Weights of a small GPT-style language model, trained from scratch on English Wikipedia.
Size: 10 layers, width 128, MLP 512 tanh GELU, vocabulary 2048, 2.21M parameters.
Architecture: LayerNorm before each block, learned and rotary positions, biases, tied embeddings.
Training: 137M tokens, 4181 steps.
Each number is 128 + 32 x the weight over the matrix's rms, rounded and kept within 0 to 255. Layers, rows and columns count from 0. Numbers have three digits each.

# layer 7 attention query, 128x128, rms 0.0474, rows 0-50, columns 0-127
150122144156083142116154166144086042105109158139179119101148115025152142100193085090136103102094130134119115130127124180087119148180118159108129110139134088118148169110116113184144154121075154134157189097164095126148161150088141145171129129185141206110152103100139155121117123061085112184165195138173189128140130103166103116113148131108091159149200167166173150120131093180126134108174
143109169155139116100122140083180163227079070159167157129074148133088100156164117157146112136046079074104106120154121159141132134171171103147085108124125027141115108171166186109115078178108105127103076071067067117079138061150115148139153113117139101108104118134186120111090123143221134029100070105126177214087116111086220106114140166085187106080140140137050147195141117083110140111109
126138178136098128108178128136107120171125126118207116154138112113158133077162163076154143125147068122124083126155100175120112193117105127130151098101110083137119133127122105150132056146078123122119139126121100167136142122122132134130074109181157186167113133087204118159141115093109129092138169117164139141131106096155105105108176163103137098120118146141128120116159118162164077120154
168126102153143119109178101127147181148116075094152151145117140188092153149108162192135127152067083119105100155194122159138159108105158107136141096157143048123105126167155200062143118152171146164062074097052119177048142078132125128142114125087119135124144162122169136094084170150228159092114137129139134213090162107128192129090120197091145172080122107118142152146146122147123155102081
133153169067107097099084091108111125154179126138121102110154182172145146113092132172058191088116201085163180155110132079139151078105137128093124160174191146047111154093152149090161118120180208120142116092149176041104116159085170145071116065051138083120166095122080129090096138126126132204122076125100079123158129145165092067126131077144148125151150097074110148172154085114124178061113
105178049067154104128121122160112112055170158118102066150146120113153089101134137080114144155200164166180130167080139046137115120132116163068117135076152184120152139108136103146115164074119143134164119130154085105151124155125164153136112114153082174167180096051004139120127110142029065207112102157095071031152083123128082144189158105180149087135136147124124122124146139159100091140124
110142104135147116173054149135105080114073138115073141141144069057115074145095076069136091133166128135115124144075118158123091130098109124144129126141125242187137154108092102112157143111108066081173136166134137037179105109182124090177191152140076100101126074107025149149119126126120115150125045143099176073155089136113131182162102108134106121125150117146127121136080155192092072190101
158104159218131176121121137159113109172092141173204193133146129063120109122097134078237100201142106175185138073156130171142125192128136151129083163105085164189116069121078123212156067146170108133122169144129141126163090154115096101104076143202126114195166171085180165164175154123157153093158110121172098180120139183114095145152136183147118172170163167155115127129125132131150117155149
058173149093141137064090143175082116131174141131083173114166140127105139158193141154070092110102061120142125098108129065097122053098143103071144080108110156123090143055152189152087218153193132105138133086105075046103191091122104137124163134083070096109092080134082115090075170091131139153092156171081163090108112123114088184147119086093144190081131121149128126144159169126071212097139
145202120188116115131060118157119105071174126078199195124132169154127079138215120077122056161209135218175203098108125088133113137131127146155130103084167159159065081095132082160150164188137143164146137136088119039180116123173145171139170135132133177144118074095113144167184114130091091183154114173097149100148134122077103157232151112161139108145148129149117171126125115163096202097205
118169147113107046111135129097110143078140111119096115151159124098065153101086067139008112080121167089113124111073118078107115018147104099141178111179134149104115141138191124066129165131121130145187113116163166034139165075114129124155230129000149097070108076182158065064110140136125104199111133136044132120120106054145103134088074033110187060067148057114158047140134162081082155099125
164126078156142100159115140117097115069107082074081109166098080080145103190112106081125136152160140192184132141056147153134211111089092165068093129126091121138165155133118113110139197116130149128156122098146169054136091159183165141140097182133102119108182078115000101091111040110050085150083076134084178084165139143080187106184145122121136101149090104156161105124130100153087115089144
105064142083044163177162084090114105140117126162130073196149146113100137106082120114166127108102203130116071071126149159135090090124117170095225182133170182109151109133117082143071126039138092142089114136204113148148098135148086056118160180176147136120140188153141182110155087189117109095072158093099147114139181160209073079060128123222123189112089125126115147123107089080095148145111
063177133200048151162040116075127146139086139135217165179141119097182104138112083115126123108201029064219146109119102158059208111151118137087087146205143101135123101137162226103147192157157116008039103098115133143130183185178169145145135129097146078172098137131071099169093110093136190154166146017023214135155063185072129100160160119092077162154166174165125153118061166132175145185141
149201174076066207145162211035122128095131095129151135154178078090122217093140117175034113038101159131079159176115087077170109025231113084139189077149143120093161085189201138142124139168097160112128092098170153133107201055167105129128164163088109093038105132211184000110159136167150152196124175114097137171138112134139115202198144095057147069096128107121185140152133125060063165121086
223192128114083140116088112113161084098207115177164132105144145117133130073137127121169111125161137112051141214108071136159148103160131122177077141117159129187033178108110160133195111166163132075100173144154156050109159136167152174118102060233185000189133067141051154150223082133044088111185086135119121096133143158095099108127175112116124078179155074099099188158050087185155156062110
110103027129168070125064139195144090139173139025074127110078121178119112177093128183175091138160102095116122089128111215135167217073138111148124119025075210177079182162096088096044126134150073154215103121065117177166087111104241255166190181172150107147145102099167202145160120097213069113135057146104156082144128105068191154102183165073149147101129118142131108048169182165145142069144
082057093166112198130138178175138150103090160075131141093105151123094073100052158077193062176070142153184111040170167157219113203118123174151121147102090167180160088121069111233093081133172147179178129117116148179138052156140107119137168111161121194176144164108180159109074149143200129099197089082194110141146176115148114209090074227162110127102162096095086153079096158128140101165150
152073079087136068225126100099164079127137178085074047128073097096117154173098029186142204166119121100062088102129133192119077082103122191105132079073118105115168046185167128019156139158149149183155131141070199166102116129119150190153150208073129123080128153167000183141205097088103103183099118160100139073108151110125142016052205122117127028176078132136131096147074121147173139041075
125073142146187173097139077099096182155113147133000088129145146148191094158188231112174107135156139166184123131137099174170143227113149121163160152102060191187101151116072136179100040104148172141086211154171112126108137114084166255165142176189155193185134208070072179129158000119089163073134068196176172110145149116195125201128105162207134218073123208162138100113067062200175144091121
092159131182163073180108163182148000111120169086125202113052071129190092217129079154147053139168116124160171155185120175173217145117110141137075185144086215186094107124145114074080166113171118112133204081086100103158127144179178207188149104138190106154180105038120166083146121046233159098071023197087119129149103123018140079191149208061103181130123152170134093152175107198178121038198
201135158129186137148172118147170123124117071077150156135110050081090110084070066166086239175115236126141177135204139157193131200156146161097138187130088180155170068190096071070078068096109129195154187122162190195123081126157036115189075157148122151151114167117086101101208092122083138167136118120138068157136166165140093096119174154139100126108101129078134161168080088152213057102082
142135091058137078133058072126092113136083130093061135201144130156152061178203074137097157074142151184145081181088173126051079055138117143093148157102141146080117148111214110040190148134092147109108178073136132043148185107119141166136121149129068227127137172119072116164141136106122202220104137137092177118130116085160104069120126056153142122119123058112162122214084107177030163158175
148154120147166123207143213155180163134171192157157154171108116177154120178107200152114051190128105179132062095095077114134158099099102157071108186097127221141124138139108067236088157026100143173191114101067150144143108115119194166076084176204134104159167110085144156074160148119114113157112137097109074061124115135123076100156086186154083130157125184176182098106200133070159097110132
093172145124156106118101098230120083159140147029074184088098119137119063181198176126165127148159119146170168093152156146178188153074126072096120141114109086115134069050131106185175166139142174117138122099141118154132065162168255127155155146102081174182171223127099126155116121044143115093130142141150117124115096104038090136111179144102137175125153081059066137108202126103142169096143
170171155144146068121152110097059178088163104074097088193099163120123138099097092105035154125078107178145118138078118041152101042119133063129064095169117057120115116070163087162130107149122140143148064091101151131145140119139162150116113098093114095072131054138127073066121131084088127145066165088103131130130125098133108118144129064122139054126169147139096148070129103070037080118135
046149172200098127128120129048181176100104128144126167138172128147101131048085181114034081135081158061111106133081111091106131094032105132105109114139167174088162014100126122134146139165156086134112038112205109064116165109162058089150000043112029148099059060179163053144134176125057048170122139098197145121155175094107184136122133098123150103150117061049097150147088101030115158132064
163189100125139069175116146178107084137106115113076180211126125121185172221141160140150114169142161139078104172122176132194150143197121153163123154095129147141098139171201088145149158132101187178120186078096139123151161076160239112111144145149140171128179250069115183188161118108167169089046113225089095110090097128096166095147155121121166153128130188246129092097176091116121128138159
135093125083098119099152133123127126073209127164178175137222085185110157077130078166121132135122125080068218199145134086038128126152117132198155121128224119132141156114143032144175147092099182108159129175091122140147127113143109066135094049118091126101099129185128107147152126177065149085152111075064109106072108165093099164138186130133072120178117120124171150196116124062154078120114
128093144092175118133091103108110120171142129143130098109079139143148052089081103190141137082104108176166090072124124162095059132110156105125160162157052145108108140146130110017136119135143051124108179105091171178127102182046145152153203171092168142114138097111103126124150112154115148174156146045199196147102189100129086053086130116151080138125178083110115121167070113175116170149143
159138166103118098143164138171099108101149137122073060145133142073120144123062101123106114122088148118128193212142123105141135067160126117138169171156114122156153135100142136169183171095135156132179140145141135055145155122135190138128153182144148110141134151139136138104099137170113127072143137156077120162105090145131189141152183159123119148134140121125161100168176176118073100126155
136128151182140096121139107132114095088128119098122142081132138132149150162156156111161113150197132154137172111142113138151153104080066147175069154116135109192102092133120225128132119094158141071102176171161148132154060105138208173121172170192153128200175209107131171197138140059173134146115134176084121085152087177165104146191124175063145173142143142140127149079139148186163174152132
147133143110171103112112151169118133183146134112098101165129115111175135139150134141117117149121112152142139158153128099125123106153092138104109157119110126156136143162175137137166145114107165129117148117151168146129136145130166155117176132164090128142147182128079150138124118112155150136126163151126153097139107162136134124145136134113127135133148159170174128123137137125112159145161
111138123158162127170145100168134111130159113143122154133102181156136156112160152135130117120101138141128089149143166133108156163148150129127186126120102183153139100192111165126153106132144067173098155068093144131121108138127118093151159149112157117105108149101135163129079122160162125128119094134151107192119121129093128151166124136158135142095176087138110157143154116168095171135122
164154147143121103098132133129138139108125138131149150187177141110099125140150144124100100152122098160161123189131101091080138072135137185153135171176115095121148158122154148103122153125066132098122106147113164140117134174145089125089068087131105089119125100150072123120152079212078110159147113124119145045196180143137074170107132098163105103177183197164157139132091066134111074148109
129108100079102103137167122137121088144133152145113116137122136141125139137147144128128129138122103165130124139118144129093120121114118127100133105109158110124112155123119165137154112072123127117135145137107117124129093138113114147124130138140103133123113150106111153142142107102152133102106132065090110049128132138127100138128096150107088158102106131129138152111109100124133136108128
142152137152164193123091167152145123146094108140171140096127148098144098128150186128128127111088122106185092116118116156167102160094115102111141145111148094080121102106112097123156157174119115116116153090137081083126114168105123135114116133138139146133173109106166147119101125137108144129165124098165096191178116127085103156142105125135131134115150097125158141104209158150071182137133
129118156072129129131148135111149127128081141113134113134147128114112129106135117117113120126121131124108093107124102121127107137105086109075144074123163130105126155118133133145123135141100134139099140119145118095101147195133110152082118135103092128114134129100130142104118138103109130126137159136121133127157120148185116152129126145108103088131111117081163131137154152135125155082120
136111109145135117129101167153131060161141097104119120092112146133131106120117169127136080151141103144141117122126121155133088134111116138158104158084121143144090091144117182116152126108131120119116140132137124142144086133079154130086157136162144159175163192104160138141112125143207144091137133114100115114142124118086099105152064157081111162148168129169168109109172150143120145162156
133107129086122087134114115138114100107123128070077158115134051072105138121087083169105136106153147148084158158122121162090158091148097103133137133149079166122099108144138148070120132095131132135112175113133161080089122115125116171163176180112074124106153186120138147136130142146164112097116134132064153156121091134127202068104188120085111156129107094141168094152117156116124089130111
128157117129102104141108102123135150164128143128134119164123135117143119169125128125111133133145093118141109109135148109167133113127131152089127112108099110096137115123152128108170146108128128148122120107142138136146134093170116105168141108132104172122121150146100098151129098114111084139124147124084130144123161091092120042132123078119125143145120149145136138136121117101080170119143
130154117137131143124138106140154145142114127100111158137133127125090123146109155136151124143149129132143105102150144140155135163133156121111160159147133181159131140126099157151091122143149132141123123141149125110120135155115109140128118146135102145162107103134147169153144130121157117128147107127147131151155152114153115180116129140142104141115172117114126158124112128167171117130117
107138142151122150161143146100129125127111125137168102118095153129143157103113129114107133102106119144139127110144102135134130118152129139126157116113137090106163107139101142111151141138161107146139133096111107095151155121115118103131159122132134166140110116134116107111100137148142161136137140089105122185120138117107126107174111140135143137137141115113136129143141147138092138118148
131120122134150141163108119108144142111169124109164121099125097133117108125166140131120164134107165148162132133121126148122124146111142116119131110125138145127107142162111113150110106176126115119149108138137127169102099130127121109132092099136122082106104134140145132136157124108134116142108123106165122098133136117126141154120103158120126093119131112150112138132123126117163126110105
110118139098128138142096134135136105157149114110123068139114108150147128108114138149115137127116119125119139159100147119092135126111111119107090108103152084127151120117120155101176115111113132126106183110136167144122104185101109112120111138163099138136121152134108160124091097173130137087136107110118107092129136145101130124105101090108135109124150121153146132126111114137095140123130
114149120136160129128113113121113122130127119137143112114125124121151118129157141138122155134138116116132167150122152114127141111114118108137096102112122104125114095138134154127143145136134124131134148128133120162120092122116111137139157135112123130104125141120138121136116145139128124129120127148127123115109131114127118125128125107146128126137102123107112116127128117122097116138137
141086110073151106151119155142110112137139106115073135119104074153095119094071081158142160082099162101076120142106131113086153120152132095086127129152112152130111129132108096094158120105119133120131139116107146144109091123119148135162149122075109092073112143139127129118114137132131129106124144090137128100137107073108130075108134101090110110090133118122120090128132125142138105094105
138093128105116129125149139125109147149102151156126112109127140115132158125103124142132115115146129119116148102131125132133099117151118143118114140126103105122139116121169134134146118108100153122135127138095102138105123101135115116106138140117157131135120170134154115152124153101140131113131141150113125149129109143140151104139128120119123146144125125124117094147148143128146106174141
118107133121147133102105113115107107115102117118098148136118142128120140136127123139090111118112131127107110103121116150184120121113126147129136120141119117118123149115140146136146119136133145137141129095117130118134150106134160113114135118103145125116140153135107112127107145117133147135127106145132132157124134126101119090133102144119134133131131085112133112138134140135133158104133
073128092098104127170173145157148141131131138151114108140127156098155121139144105126156175127148152130137107127130158123102142156134143120115139126123125153145139147158120138126140138136140128128129177157159123112124148182128136134125122141130177131130117080134125154125110116169158129115140128167129117134129135118152145158103156098165149145103065135122135121111110151172129138115125
138152159153136128077158105116132148135081132149143133114117162161113143117142122114132147103129132099149115124147140132122111103154115128132139132148135098137123130110143135109127132156125122069125130120104128098143143135154113123172135124142134125113117108145129120151121112142089124137115127089107126116119115148159107147115117132139119126111127125120099152144125122112120105186109